From a checkpoint of a small transformer trained on Wikipedia: width 128, vocabulary 4096.
Each number is 500 + 40 x the weight over its row's rms, rounded and kept within 0 to 999. Layers, rows and columns count from 0. Numbers have three digits each. The size before them is the row's rms in percent of the matrix's.

# layer 3 MLP up, 320x128, rms 0.19, rows 268-284, columns 0-127
092:514471484510441469401427538502544447509521498521451474488471530489423518487573484561431462493511531423482497441547517557541555438493532555503501531496470482525500476520438500538559447516495540551484418561450518529452445515502597525512538447533500491566523511534487503463451492460482515522558496480512471429552471512472507531459498512487529441510489473425505567404526526427487518475549
102:494529401460465472513547485486448434493567478528494446481538538511481476501505472549444483446624424471531480480496512503531487481476534453490475575474453562463535463514481512510586516518495452528390493464468482543491478423480522549480525522531497552446513469525527528493511413493589457488469495498529460561514490406523535484478482592475515501511538481480410515462504518486525507520544
084:460505399493503457552488512465477496577457511481538511523520530548498514480539468507492460437470457391529521563482577502477529478412475478517508522457541574478475454480481475464564505522462411506546518505509525543543566478475585504483526538511505485487498562543578515451505548429437476550553514527462470404485515461484540547474497505519502523493507483585446579530529481519493551518495
094:496506499532568488596480483500466538468475602515508498490477505451519520480527474431526514465490459466453520537509441554503478523514575506468546489471539529450482532482503598458437517459520491570478502496517494529478568515463443451428533450446496496468414529537497533497509474553504568532483547515499460549518497508457526463486476627468441535586494531556472444438475507462452503536549
114:535539541464478464459511516578465498548550516452538480434502503510581521519540501446471472447549501558487531517492498488404489483502470532508550527503570518503507445507414530468519502518533426409464476593558489488454612493454460409468456468539478559542459560583507485557489555476525531554509521502494518481499513556498458444484501446506533492539497480540494495522478440541483456479517
097:517548514581421537470486505456481509532491466488483563464581439470605500442508512465468501487456511474552471472494453453430453511576482530465487505468488464495485516540502530489504439496484545469438558490523476498490495503491534476512566458496509550540565517488514468466496489512487466508595550558557482488492575493594533530463520496521505566480464442391470492474421431529549549539506
109:504518401461532498482510509527470516480471482502471474525473454523446475488516468474557499396582474588490438491530545481457495463533459472484561476441510551448546486481490465542494546481481497572521447516516506478494517537515484469494432465475447478514454426478429590528492536458531478545500529558505406409492392436539462558546535522470475509496520486472510564497502547537508458514481
108:501491452440433521450554511562519498533476525459411462466513464466434543501539465507519561516470506481440479441466563584517553467473568529505480511520447471510478501544554498436509439482496550480464508534561558533498476489500572476515476496421478499491536491528493438489492519474519565510472557518497437546503459470515521470506515457514422491547512529525410509448505523450503563598401
099:583462491527489503516519539462500470453463533473449464487529431528483497471472500524491446502404474427511428455451528508534447498494536520530475589445512517573518432485505391521527534419546474533472500441479449517503473512519468467512516498536536521464433524522542443467524584464466451515497455519492520491447481424447559571565522472480515480490495469455506528495437499569515524575529
094:559525548496500485457464457526509564488484434546549436530461481524555531459451461488560503535482511502467482506461498501530511529492483573522564480491541514482426560473551447501524497549557516510520563513601589472459603510536427516468533529505458429479495512459503549500542463470483429477570472483454472498462474502558504524479461487498523516569570511584439530514492507414471506458522
093:483496450503471438582439436554572493485463496443516451524471405552515506479591530508463495534429448517490456508590462508532451514427496539501490539466479508500514522531524496435495460463475488604496473647501466500548497552504501492477523517543477467481508463548505485494556462512487535585457528545506503551527487563486460541504550486469494466465495532545463503496587480499457501504511
099:410457477478426532580486495446545552455444469551525529512439582508531476491490446477477516582515561485516521542490475456519511513455511529499465532502487547535474529519511563550415562481513493522568525514513492582549498513504498532465500515575512591486479540548455490549494455534569488521466480529473528424485500513472487507440497411497599504450469478468476415479513497555519470530484
103:558529461546475476486526511538527487539520572482510515459564434570592507570523536506457542526447548571510450523444504521511524482484550471514552403498511454496503537437489514513498445446561475428558523470462482492464419515517396516562461491506527519506536446513575500482585432532584505471532509458474497500455559482489473544551518501531488501534493479554540494544462514543516480484513
092:473505474563510513556527554495513527533486462452469539507559468458542492547444506498473549538433485597452461486443575478493446498494479536535511476487477511588494469550410473466464438423543508473499472456486486509536490512497517510525506542450475505541530506400587547472535523494496519540509478513524533539449541506479506452507405470488429429376505518466478531488530577507532476481507
101:459472431560496481497432454573590464540493521458493481484457509531571470419462558495505467504524477463489499406498561555438497512574453503574560489509474517449508493498582497486470496475513557513520465518408460495512560495548497511453453546514501601509520484487498500498424499544528560507475445534503535508484489543537506578462526444508511531550516516562511536533488532508463544426463
095:504485591560482556500510581483436506488449445516547466497473500441541492444489492538565492535495505527473536541498457439441543466458533497461443520536514519486510542462511524557503529545559495503565535554494426467542474504526465543454449487429460479487494510470452555572415444480482489526482523508603475514549521527504453518519498464445511454498455490468517385457519478481482416489445
105:520434490428506450537470495498518439506403449449469452455470524440508475535502523423445534464491493602505509489570564471493451560464512509495504521453529452455485466499421521538494462527583494390518491471541518550469443536498525484504503508454525486576532497598488511502483480523513561518508554484461548452516510562515433517516488523483465436509515530534591482504477460522465485498553
# layer 3 MLP down (transposed), 320x128, rms 0.174, rows 268-284, columns 0-127
101:462549410455458522429513453473500437525558483491590523450481461486507458530527443518495501440482568474512553442531437491520523522497500553426522498507477421496499483519478447544448471575458439467486561459529463492445542484517476547481509473548564536574468434547479513517599489539482432470445509525500576470522514473464514516510513449513493532462476474471484504518504552566512461505578
122:435573515536515417493566515482505531534512515506432528546464475486540501531517494508470471521576517530481442540562537521527453510509515483564501471438454543501526553563498510519612465426516474482523501495482517493467527527450479545504512496490510550497503469493515551556524527484573427456465542438467381527538496499480481525479479487500477601530507497484604436504462415467517502507573
089:505502505461446484515522433523508489449525488502477475508511485546552437548488515493543507422503485472408466465500424514522503566526512560459479448527447482502461451524560514500497428489480469554458470417471469490513485503483458455459466475462447601544532475528486499477483450521613512510521479507463523493527480458512516531431473456351514544526507513555482502562532442486496469449579
097:531475432510418522483457515442497493481482504436483573539478520447451551505483547506449570501477540566550484469434465513454542524532471513481527557462571481521465456557471445534422496502557454514565555534524536451473450479521508495507504491546498485496467469495512451465475523563471475510518489507462555537520387563550433500448462465534569581471555431502465487491541498492444487532537
115:468471468565462498461492523505479519538482575522490476511500571535540479526535498440524467496516470430469434521533531602466562498561543486477524528497498467500418534508489465496504510447576482461516447636500480463533528475513503478437496546527544500511493462536516504464522554453631568556506561499529520516581540505514461504471502540523512482491509515562572509497463416444521500523478
096:457488481512530565549487452390461511470553453491463529524521539524451574569449529496457528505486523450529557499487507445453550454524529532452521485519483489493518462493528531512526458541572477466525469508552517415533464464481505495529490527536510562552516459477578491513610494473511517508507499546521420431544453581476480457496378487492444547494539471474516573524462472512473492474546
096:575525498400461525519572464499521433504475500475476561424455517497448479556483520462437458465402449494519461474447516489465446507532489548516528491471548498493569483470454527523505528492427537431467497413466473564462428508516494540457546503541526501504436490457471457491437531471501496486513558488534534462520515587478525504486519408480507461531503486441469445521517473442459573471520
113:548458511503503552537474567503550486489526522467478549543508508464482526499491476448521425506478577537534478476557532519484474430482565459530517605503482519519472489467414424556568466550543517576523549524509486487530422473514479407507464498497431530478415475518566600465531535508520529505545522489474563505513539524478559461505501507476590543527572499492514480498534509551523499443495
073:422507493526443455484489499499412491511550491483533530485438497480491489541536519409465513499611484568487574548508469409496484472496501494474551443551490505470477513475513530461534447483484488531564523522559482429473480455506519500454500500481413512568485489549560463577517450522518529454537468441501429536550478561525467533552468539493518535515569467512551522481488456543495512590560
096:443435543492464551471435543555453488485520508511481499564543422479487525463532484518453493531523508577462520470502383472558474522521429549497461475481431550516501505490440482412509445581537525499471470467435479516497543494500435457460447515487510437506444529447484548461525506474524453481489429487533456501427546474459487472484495550523445491508504497429503525510559418498486473541568
079:436492518490505494571500480542477488550552481481491513513547541516493504526439576490510498428480463542556504505471527561439499510566496449536387453549490528530540542519488525530464543503481566406465516461535485462539421525520615462501520537502451490454476517481534518491473528500538512537528494475510518502485474462476489524477507533506559577444572449478447505457395500498549505585432
094:575526524548484541519461483489498484585507513486474476532479547487516446470500577552504506494561463560626490446470577561514529498529553485515499501528471504466465484531495457466522413484482474545470503535442473476513462481512547418528476570520459421508505531490525542427460552501450531519490474466502497505538495477516524545460411563501589540493493465421450524531485506496490514557411
072:617534496431503495498494447526575507521493559461478390534511491504502463474473479523507536559477466444455457474496483598533524468512453445521515474543516495519577527541489542497491453549541507495495516544443506487474538492487576431517519609473542474442471506496427490430449578451511512482455543521527532515449464474540528515458527535465462489499473546537462441492525483506483440471432
104:531519537509518477427497486515488494518521440450544534510529492509543512477563485533473486559517464507548512429427489489545560453464416493473487455443514533524481461441499570517514472478526479451463498463517440492487518469557493483534471539550560596490446515474523517479501579479469533541512564502510467523649528495479475622425436515541526526561498485464504549436513500495513509541502
091:453533493520516521546470535452461530451519477487569465509518574496470468559495515559396513516517498603508452566504492499511452499512472598500510483543505545521482579485490603501445522502483435484458564490505527459544462474459508523577527565534561512479548508470535504539530465504431549494394514483436513461528521442489456482468443520575526523474482497482521556500546546468518522529485
097:472496460457540418547499503505469530493538482574503504499524433459500481499494469464522495554485480535488525526501474476517528537497459414571486395564494496408534531516541489498509463495596481459475525503479490531463528494478464527458466533502488557500485521541450401518569539448485513533474447439593510471462507458467526473504471505473516481492512435611511633549494454536494495515496
099:571498570535527541560499560512500499520548519503503492513471589398530441472533518503448489453548508499475413536495473540507477566551484490451486538503551471472537483504483477457546468464461492562490524544476486445474444506458559426487514508414533502564526495516496553521443468514514496475440532470555421478519526395482486466406496486464493437556557488460434510518513523480440504512484
# layer 3 MLP gate, 320x128, rms 0.19, rows 269-285, columns 0-127
095:523450482556515552476460509526530475479525456470504404520449538507507547526494472503550523487512529447536430538507500487498522456544445628501500491523531415493395492505548457489461490525502521491439454433534469497491431480517504432555533546560451478446475470485543470543434526549540477541514521503520500444524533502442480507471542541533577484526480430586443493570465475523537490521534
091:452506472499483532487503473448506554530472500414551459493487471498464520440539449506565500525455477423551500536424404459549467557477562441508545463471506507510487501544502529471453475471433578502479507514471519446460568568469519498505495584481515461462483450482526530552408521593505529489527509478543548415499521523496586479560485529535510472478510451507449489476507535484502489595495
097:507459441505479520535534501518513496486519480449425464498575507505441620507556470498529544423498467550426491523457533507522528553524494575494491470529513474437477415600524533523403529453530434546478461565504523531478467464490530442517520539497497544471509504550544538521478523478518489452516524531440464573491456573529486442479476563446435507495513554508453510442487478526486499552495
112:476462477559477485560490464467509520470531463481550416441486475543545523576478563504494455546502553548515466513506479514461593468460524434415503519484523516500491451489533456534564576441505464520519494405543490482561556501545443538566486529543491471457506444527541440495511512548450475544547560527425528522446545522504461487483573432541530472507489523488502446511479454499571482531523
090:539459449497578532472572476521501496471505578453422429556458529450504507486470578492483498503518471475482552546528534415512526418562479584433518448508489517513502537548561481424495556452513491522513484490494477458505491485503465507497468541588483535422526524468530466470511523458510483448477515513528497457467431517496527563555472504476476412417504526507512468501478519480383478481471
093:541480429513564568510595510529453467493508473466464525570504520538475512475493484471517521505534454528485509489491537547399505396508497506514555483508521454489571522483456470459506507463529544460531527471517454531511469545558528478539502574515463490554492466501517437504528532581558465456533553452514456519378444440495545502560517528456493537519511556447474582507571508527531464457509
112:491518540507462476538505440555525507438447530491503391462565471503508508508443569482451494463521510485563518580523471475507562469513453497486516503500511475550533569449514561544482527554456570507487523482539546434511475464413447526519551462453567474474462499498511467470489516534489440476557498414586512477465528502495486517440503531491433452422472414501427447522520499535489480546512
090:589482540510519496539461493478478486569477573540399487497492430508485542495471559467533488510467436471519409457501501561475531547515501500493537525482472474528498552528518558532403504542454518564467528548467547447552547468451488475553481525535557554540615510599563478506426508544551491524491490496548438482480497507503526457533490447486466472530468505489514520540452512567516493540503
091:545452514526475470465466482534535446552495421554495505525449503507388511484433563502537521488492468530544494527481558496494505476553412531478532517493622453480408565547528449526504536463509493501473456519514468449505532533489465494441542518575528434489431491519452521471490470524454406506513490509480544467489438510526546462470561545460495487520550514540507529459493549450465475521419
085:497541553528481492535553542540416513588531550539462548428462490434503510494431470507561524496513497547589472555529489488451442458495525514448523478543566527456495533549515450526560557567532470424470453499500522468505562490507486433531532456496545561466389542457549499527568493496483529503524487556485518510497476467505503503489512518532535517517463532541581463519506476526511543586447
091:552593514510512531461551455470435558520535440456519529495478496513473458568479485461483516511496395448520490492423507515516508515450488541507512442518451560546493507543478493546568532446491480502491465516612508502450505508548505543482500553543535456441491456482508520479524447599496422491435530470462500564466480486482478520474497485526510447508451388564494521501414497518553471513457
086:471509496533559492494448520522453552542506492493481511483437492436438468503509561486514518456549489508518543469496528540545563468465456466515553428425516581506539445571499525543585518567499575573522518488581510496474545507495420536547461424488516441505455535525496511491463453512538479495491470572506513476463539523557521553490526553578488436513544484578481487497491523558478585521515
092:516467496497486558482518583482432512513477425521490519438513524486542556461536468521546528521528591550503537519484533412463465436522443536508535527488458541489488498468527443520482497436574469512463615489474508504480508497502478478507557481505501478492581515476577495422552444472522542431495480532534484505488459470587526597561479448553429551479500495490477492427514557478521513519517
095:619453549428532534442478545563495492408524496546447522463494492498568520475516501452529568455537476520468521467457525556488490499534479518558501503469477472526500455537449415438535559505474467456493479453555524504438495520468509541453486537481482513500491507546473477473494462491467457477493418481561551467456502428530450537559575507533480462491544463456479510518443467422466438573510
097:472495523541496557538429451467533525435594510449508478480459462538526433568489459544523510544507471481507477503625572553453489560520453506524455458466541536543468534548455472547516548523443514564494542511522500430435481476468532515496545455458525514526480548479474518516462500490504459567487586549518500482483447503525491494396482493509534525446518492547536489503594440468514458519524
106:491569529431528475483476483443427483484522490528460480517509477455406474495576516533470549472466492559488529489504618591478494542531478468447453440520519492533567517532535584496489396549520526520489494473579549528511522450485492552512514457480505444466545406566541477495521499547481528484569477487517523543480499521486547520463507483501506560477483511537551567465424456449497503476502
086:569535561525494446404562447459464523562583486484462496536536540575529522477491513504489539523512463517525541531533525470463453536568451530515510417519471536531527456544491544462512488476562524481460497544541449544482469459483577493428609469488499542455539484466554520508463533497540398481493495528581536475475514509460528547503460527539527576442530519469558510480456487522501476478490